Part of a small language model's weights: 138M tokens.
Each number is 128 + 24 x the weight over its row's rms, rounded and kept within 0 to 255. Layers, rows and columns count from 0. Numbers have three digits each. The size before them is the row's rms in percent of the matrix's.

# layer 7 MLP up, 256x96, rms 0.083, rows 132-255, columns 0-47
107:139142141110137111128148123108100110129145131134116132161102143137150120158183135141130144132140096128074098148102101083099114156147098093127155
100:124078123089107170144160098161146142110096133120151076142146150103191149075122114142084117117099136148138118146130112132123130160162152110112134
088:144133062154102122151141110104160155147156104151126149154149119124132113140159128122143166165113156117115123092198118122127137192189138115097100
094:112111118092142150134106132141154108103151098081110155119156181107157160125134167115112106148121123137135165126146070112151111102104082171131169
091:106087124119127132144114084132120090150126111115115103130157147171135155127144142128157136139125111124105075079116118127102101110158132162112130
099:100135130118102130172131121109135123135137150131094082137126149145133125153186167101117128136140111136143137163151098143114130183135080114102135
102:132138177114111126126110122121146144111116088166100106115120123155113133096105081160089132146137166147101142167152117160084154134174116169116144
104:097148129136103172158120145124129142161118169129143141121118135119151153132151112159114139088147078117100117143106122113109124148142149112167121
093:091140154141137103125129146158134148127101157111105145127130171099155077158145119132107137117122148159107111153134139124170167145153156077156117
097:152120151110141144096171148112135139143157148169142136118157124123135144155132131172126133101160136138104160151101114131064154150119128103144125
092:103175100100119132155100125131122126127114117117124151158178118113084111120131146112167119083111113089115121121157102173130108096135069167115162
124:138118126151121132112165128130113155144094099148106116112154166150105180187102110122164110133148142126133149107118097120143094123137150152151101
097:144140080142141085173118151109134116156134119128096148076105145161152158120120140116103137102128129115138102097142156102182145079126122160123105
100:139119100119160139154115130130098119138135068125080115120128122160107162106112139140148152126116112186115148121117100126138084104067132134143126
096:132163119118154108131155164108125108080195108122148129145137180144090147119143175134144122092125152115144143127125151175161147133122128128092128
096:117137134123087045123102146146158105119102126130114140122128105117099120127089120136122122152155116091146127125135122128130109119148155107162123
104:070137163106135134088125138150124117145127125096099121145148106117114103105103170155110120145114137147147087144126085130112076112140122108126160
098:119108151142124151105175135107152119166150138144192122127131138120144116112122114111128143144141136139149085133061137127144138123103179180125101
092:108147147156135169158160130128140140123086127144103150166159135178116151097163110150106131128119172162142114111169151134157104112173160117081114
093:098113149118102146173155097138151154117114133142116104159117124091135072134108082108161144147108131129156139150120133088118136071103123103156137
107:148116125151145125082113097128118134132144160088117155134114116138147161130137113101153115143108125116094143153118110115134097093128150107147107
098:136118152166133124117080122123134125171125121124136163113161117103106153117133182153137091072114102163153174167131121163154144131114129146125102
100:111135168098117114079127106122102133112147152154145178118111136091153160106078130163136163088154134153119096164117140131149144118114096131150118
087:077135142146138138124127075109115096143129119135113138126150159149139130122164147144146138096144094128162097138125164124088084101116110156072165
095:103135124079128160099139145124131160124136166148089153155135162126142155128115106160141122149137140100145129149151129102173143140122100143112107
103:165087111069137122178155129122156144139116124111176169121144100129126115093115122123105073115128133130138128123174135145172087144139123121125142
089:136116139130131114112118115146147098117097107088123145085134106095113093104141138110154093192117148175125154182132149173104138081131109156084146
110:093091134108151101119109103142161101103141127121090148059145171156146157128146098139147121155120100115178117175150159131113116115117151147143107
093:136128151120093138058149160131104164102142140153132185104108146164136157135120104145121156123140132113113090164137148132164120099106166128133069
105:137070128119169155117141143138115126152092127112138160136116137151094139112139129159101119050149118125129150164145156147115114109097124151128095
102:128145096162129173107119144107096145094125117162136118157125132108120104134115105128115113154117152102127123132121108138074142165115134125127138
093:132156128129108131120114144129148134124081104099119176149128139069112088121126131113102133113085125130163120117091125136134146150122076120154154
106:118150138100136158138103133155159125143111113134137100135112106161172130095131152126084118122109138116111093152125144156118130097109148133123143
094:127155110100122107106163120142117159124123068110091118097127134139151125153102090103095085129124123166131143124129142137145142130085131128148137
091:080167108127146148116118102117084128109101116102110158158133147148110123122109130108107092109122079112130160119137080104091130121051103143153101
099:136156137085109083139163102126143119122156076127134098125136095113096113160170126135103119122134116185090123120142177121127121102177078123077177
108:104139104139185141121129131134102151158135141144139130089110135132124141119107088138091121101125136085143136149134130139130166094144095085116116
093:149115116120106123133113176140136103091159161154114093104118139142100111136171131138103116115135123129116104110120062122139124094098149151130127
100:169180113148099132125143150167110147158172115118123150144084115126118160125091111117122161084125117126139142099159134136152125120077137094102094
093:085093167125123155133148114131135062097137120125138071165107150144122105113136117128119122151163087130115121139156093134138143104146123129093138
097:147143137174118119109105123146133127153109187104126157162137144094157115190151137132138145102145119112128130170119127104131122099157121121111126
106:134125197114139120125137133147127170120122095122178135098124119119133109107123131135109124159136149119157156112154162140130106129159143127120125
098:092160118133130107143128115113118128135113107168157171131120149122174154098111115141097072087125108138110109124174110134131136099121172112185120
098:104138114106126153086149136135114133101115103103141159121105131126148144079072148122112147089105145147164094169125134117126132102094089112136134
087:127112126135085079122199125178122111135150136149109125111120104100121112139139125124094139165131122127134107087108132121105166129133175101153162
091:153183167133152108107120116127134109170117113108107138147088128157121127135134151102128149115163112156136128143139128108120076096135103153133155
097:127155055145122144118167112140061143134140116138109113147138154168114121152148135123142113104125127135146111106152159164158086109146133171123095
109:110138129160129118076109115109120137119145098111128150138114113107130119127177138106164124186115126135165098129111125078120161149134166161132133
105:122135069109104119120139116166109110130083102138112138095102084125150126129122155079108138125132167124144134133132154125076142074097144158152140
093:125117138109127123147157155119071147117122130138137103167125144118119145119113108131158162098138148138189107141136174160126139175147101105131118
093:157156123097111099179133140165157088157117109147144127169134139148182170110130133136103090153122099192119129133133101096169137119090130128146129
104:140094133131133155119109128163122133166099163139129157193156104126127142077147110132089150170121089106098122131122154122158103159124135110140124
094:125128096133101157188127123155109103111145110087108130100098142131100109083151154107119126137060117134153105119137133148100103138136079110150156
093:103092135149157086111135125143126085124093128130161153132121173114112171104126103151140139126117096162141143111118169077170136126161120149133135
091:164148118102079097100167112142121133133116133126147123141148082183136092102133130130120154117126141134145099171124138144063129130110137138141169
108:101138109136128121114103084125083135126118112122114164127130128170139128110109093134098130126123125113133168125093130123083100123149134153104126
091:091111072125130148145143122149145113090160150164113078097110107131066116168086137091125135081099117087141146141121114157117133102145164130106119
104:117156136095137172109122126115140140143146096124133159182121141110120117134092128094165124131113089089118128129142131151151106123130148101117162
099:128141136118092126112113105104168189113146115142133120102134146122105119108112151168115111148150099118117112155132135102107114124151116100093118
105:132098098167128108153082168105125158125103137113130101143105139096087129138091117095127105150142085168126128113119132095129117137127178117132140
099:124140120168118088087128092122132148117104141140137096134091132170125136142142128137151134127120105144118132089133089145110107149134152129096154
101:138150133108139153113119139105118161170133116065060143112138110136100135150166126172121134155143110151151157147128094124143145201127101128137162
108:150151074124159134136101112118141103132060150078106142140127152125142128114105147117135116173096097136162137146131107122108070092098106119129136
100:054108112113089142107118120139146114159106102113157137072189114134103127113127088119107118151154124149089130119130137146103143125102155076146167
106:160143155124092130124157132108116168100138107140139128120134133098102113126087142143148113116169141111154131085132185142104118169134103140130121
095:169130099133076131131146160181102146116161139116163109092184156166131124132147116162137099114143099116114181164115102117105083138136127146129096
098:112124112151176103106106114148124105141174148132143147114141124144107085155109153110100144117142118149070115081144088104134174130125143162116085
099:100111146165126152114092067119110129137108111129095133159099123121103121134101145163137130114124124129132100133115122171138120108156107151112169
117:123117133093127124104078116135151106107089138101051114138117102166106116144115120100118121107112120120150163145099125120109108143106093133126107
099:131134099159148122143112175105165169094118133143131102106127091110093115175094117172115111117130143145152090106173112117103105121126139142135152
092:119094165162128113164109105107142119142130149091124156110134108116107154129120088093160171115082136122166101147112110143148122122120144159118144
122:158107137126141182137112179131142146141138151155111115179127113129087123132137141128170151092153108139167143054129098107141141152123107149144153
094:150144094106155133116140107147177106117111112134154142089123098156162125122146080128089153120140110082100095129116176175107150122125158116076128
120:113089142110096138173136143147148122157129128125118152133148147140109150089126128090133160124140128143137080174128135089151099087167110167118141
108:122137127161114144151101077088101119191111119119120137120115135132162148163081089130091112110085112105144163112157142113132098117094155103113141
099:129148112178153120137135113129168131159129131122102109095131158144122141151123057126117108178110134157124129117134121082088181100131114147107103
095:110109136139133151141122110125134139129169101168130149123143097155135140153133118151151159173137140158109150151138127124127140083139155152106082
105:182097133145129147136101119141140110137105153114071103105060095133126109146136129129136112158153090123176115115175144111097092163142134152166112
097:154132122110126144130117124120118097148134131147148147139120146128104116116119162097124116154144137104098147124178120128129148188081129115113114
114:138140106094123064131112102146136116104143137150145126121153152116138109101155101097097118141090115125175154158149137161114079116110152116068123
093:149135148117109109140148110140124104154137113123134096087158151149097129115106116099142152134092142153164111114144104101098113195106066097111140
098:140128123153121137112095132117141153146114160060137132125141139133099101124132106091161147198155146127162129132124122103092126115115127090140137
103:100129160109129156145145138180132155153107085136164095135138136104151149117155150153107127114129114150092121138141145107143158133115119153176154
099:195130115129168104114126145123122135144141155093095120152139143096115111155131115115112099106142108166142106126058148122112133147130116115128130
106:126150146096159152133117140107114142119130113159113167124087144183120121114149179152128141108174159113125119121136137175155171116100072099103114
095:146150121154121095116107121133087138181108056165144130124151097138139122146125113110111173132129110111147126153136131129138141152127099122162140
108:141114127163129129130066134127117108154157158133092081134121113140138099123122118155166158087169098105104143097149103110137130124116081107155148
100:075120106135097172139078147111134166142152164108091118154123113146166121134149094122152134168105111102141100121133112106118070135119157079155100
103:145135166098098124109155146088145167110126162112115092143133105142115128171130112124110136131152140103127128097163148117149181174105116138099081
094:126151142070155099109153118139092084093121129145096111104128145125130082112122110115105130139137162114137129097158159117131129117157116134139148
098:101141131136122168101186106130140082146141109131141150124073144114135169136124121120141127137137111131101119166038128131146119118122117123145098
106:108129127134126170094135104133126094134157129159127156159131160115150124134194147144118157164142115118101130146128093132129132132123119112115087
100:140105100165145087158114136131139151116117154141121131096080151139080165121100139129118122129133126126140110129133160116116139169119106140157114
097:125150122164109158117080095125125161131150094160092114142147123142128137154163141106110136157100136092114119124114139128116122136157187136108113
102:144123148102132118119096114130129109177085096130140086114150085097159104069082123093098136154108128116129120121130077132062076134073100139114115
114:136128152165123144135128136154126111149144128130160178118128168065101153121116114110113143159143129151118143114116135099109123105086162116139108
115:137158108157158121143144154146136173130189126125127122117104100160191130118117138131127122125125141091120144131108130155100127084135154137113128
095:098132140124113176138128122114158144131133131079106118117121119155082158094145117114110118107132119113104104155092140171148165143147125150123140
100:154078086169110135108141170082174115116157107108145111127105117134140138162116118114125113140129162103104099130115122125115141141123111149096101
090:139116080074159149116087133136109146087111118111128177103129134133135105125108137113166143085111146117078115165122127154117094103138139149134182
100:163183118088096131113131131152148140120132107141138110144140137131155118110109127163122136096121170163192106145104149116173110146124123144123170
097:170126172084138132130086101161142086080101125082152131131131128108106141083135163086145111154116117136124117118115090143137121112128128146125133
127:121145137135167116112159095131122117102089163110186148118143165105120106103082114098089138133139165148134144110144130109107130103148160108112119
090:127074131094128096110150140116161121147168093143123153149166127118120118158144134114130131172156146127148136134139132116097164163132158111173121
101:136123166173141136109078128143150153114137126104140095077114164117134165162135157139158130137137171141126142137109096136160131130098126097142146
088:141105099121082097119145149116099196154151134083150158095147120157130152149131127129092154104129136094153111118125121119138141146115091194115117
097:168094103143103115170102140115137124147120142107100185155128104105111117105137092171151153081167106111097098118104087091169123134109154137139120
097:095119174105106096176150136132112087148150141132124144165151119155127124128160143144112117130140123099112160122130126131144131094106109118093137
094:110053173116104091139111126114110129169110105128108115110142114091185113143121154111122098093112128116088150078123123111107137166122113111173140
107:140109138094156095090114140125123131130128100137143144166099096115110141123132123128092104134103158142082121099124151125119127133119160131136148
084:113153101124100117105098133177145137123145094105146144142142157153095109123110141117083092175079137094117155141147168150141144190150113077093118
112:146120141106092127161131124122125088147128156121138115098131153112104136121152094146089130119125118088109136142112093152103112141154114123115099
109:128147145082151104131136088144133108095085129117100115131157148140164142089122093126100088137124130114153125155124157116110135127122134104106167
110:097132109172117097137126118158157092109127144160087118126135086100107146132125166133131138094120150166123096156117128083089160120115079171164114
086:155128145123162178125107110118137131130129145158144141112154142124098121166118129172148132114156127138113179117103093083109149117123163165100092
097:102072153164159096124143096101107171098160136149151091157122118162130162141139123114115113092128112135130120113116119113134121099132109074149115
101:117141120113155190141157141131134119093150142139090123087112128132139155144093100153120158139136158113136128151103113127128201142123124134099094
098:153115134129179094134074141122125131131121155116122068124100127102131127127065121161136166165147097161138103074103136093137139099143100128144162
097:132139125135104105156147139054133124117065127130142138165116142182155128123122092100115142078156156161117119083149143122106148111144130124106122
106:107099127106158182115124095156099085121094133108102150148137118155178157122097184114139100124117118109137103153089118120108098121112126132137138
102:135091095103145164072113141137127139182157149089145130140136150136100114116163130139099118125108109137154093133117122094093113122130117138096128
092:118116111084114131092119096122113126134107119047155137175163128127084138104105131165120169127144160100151134106087139122123117118150115172105128
101:094131111122157103085173123099104128109104126140118118090121101152151143112150125150135146153119120163101171106109112107131092133128108110161097
107:126119096118100135120147162153082125110133132157131140095082121122141168143110153102106150147151097103082099156107085123160106139146112157149108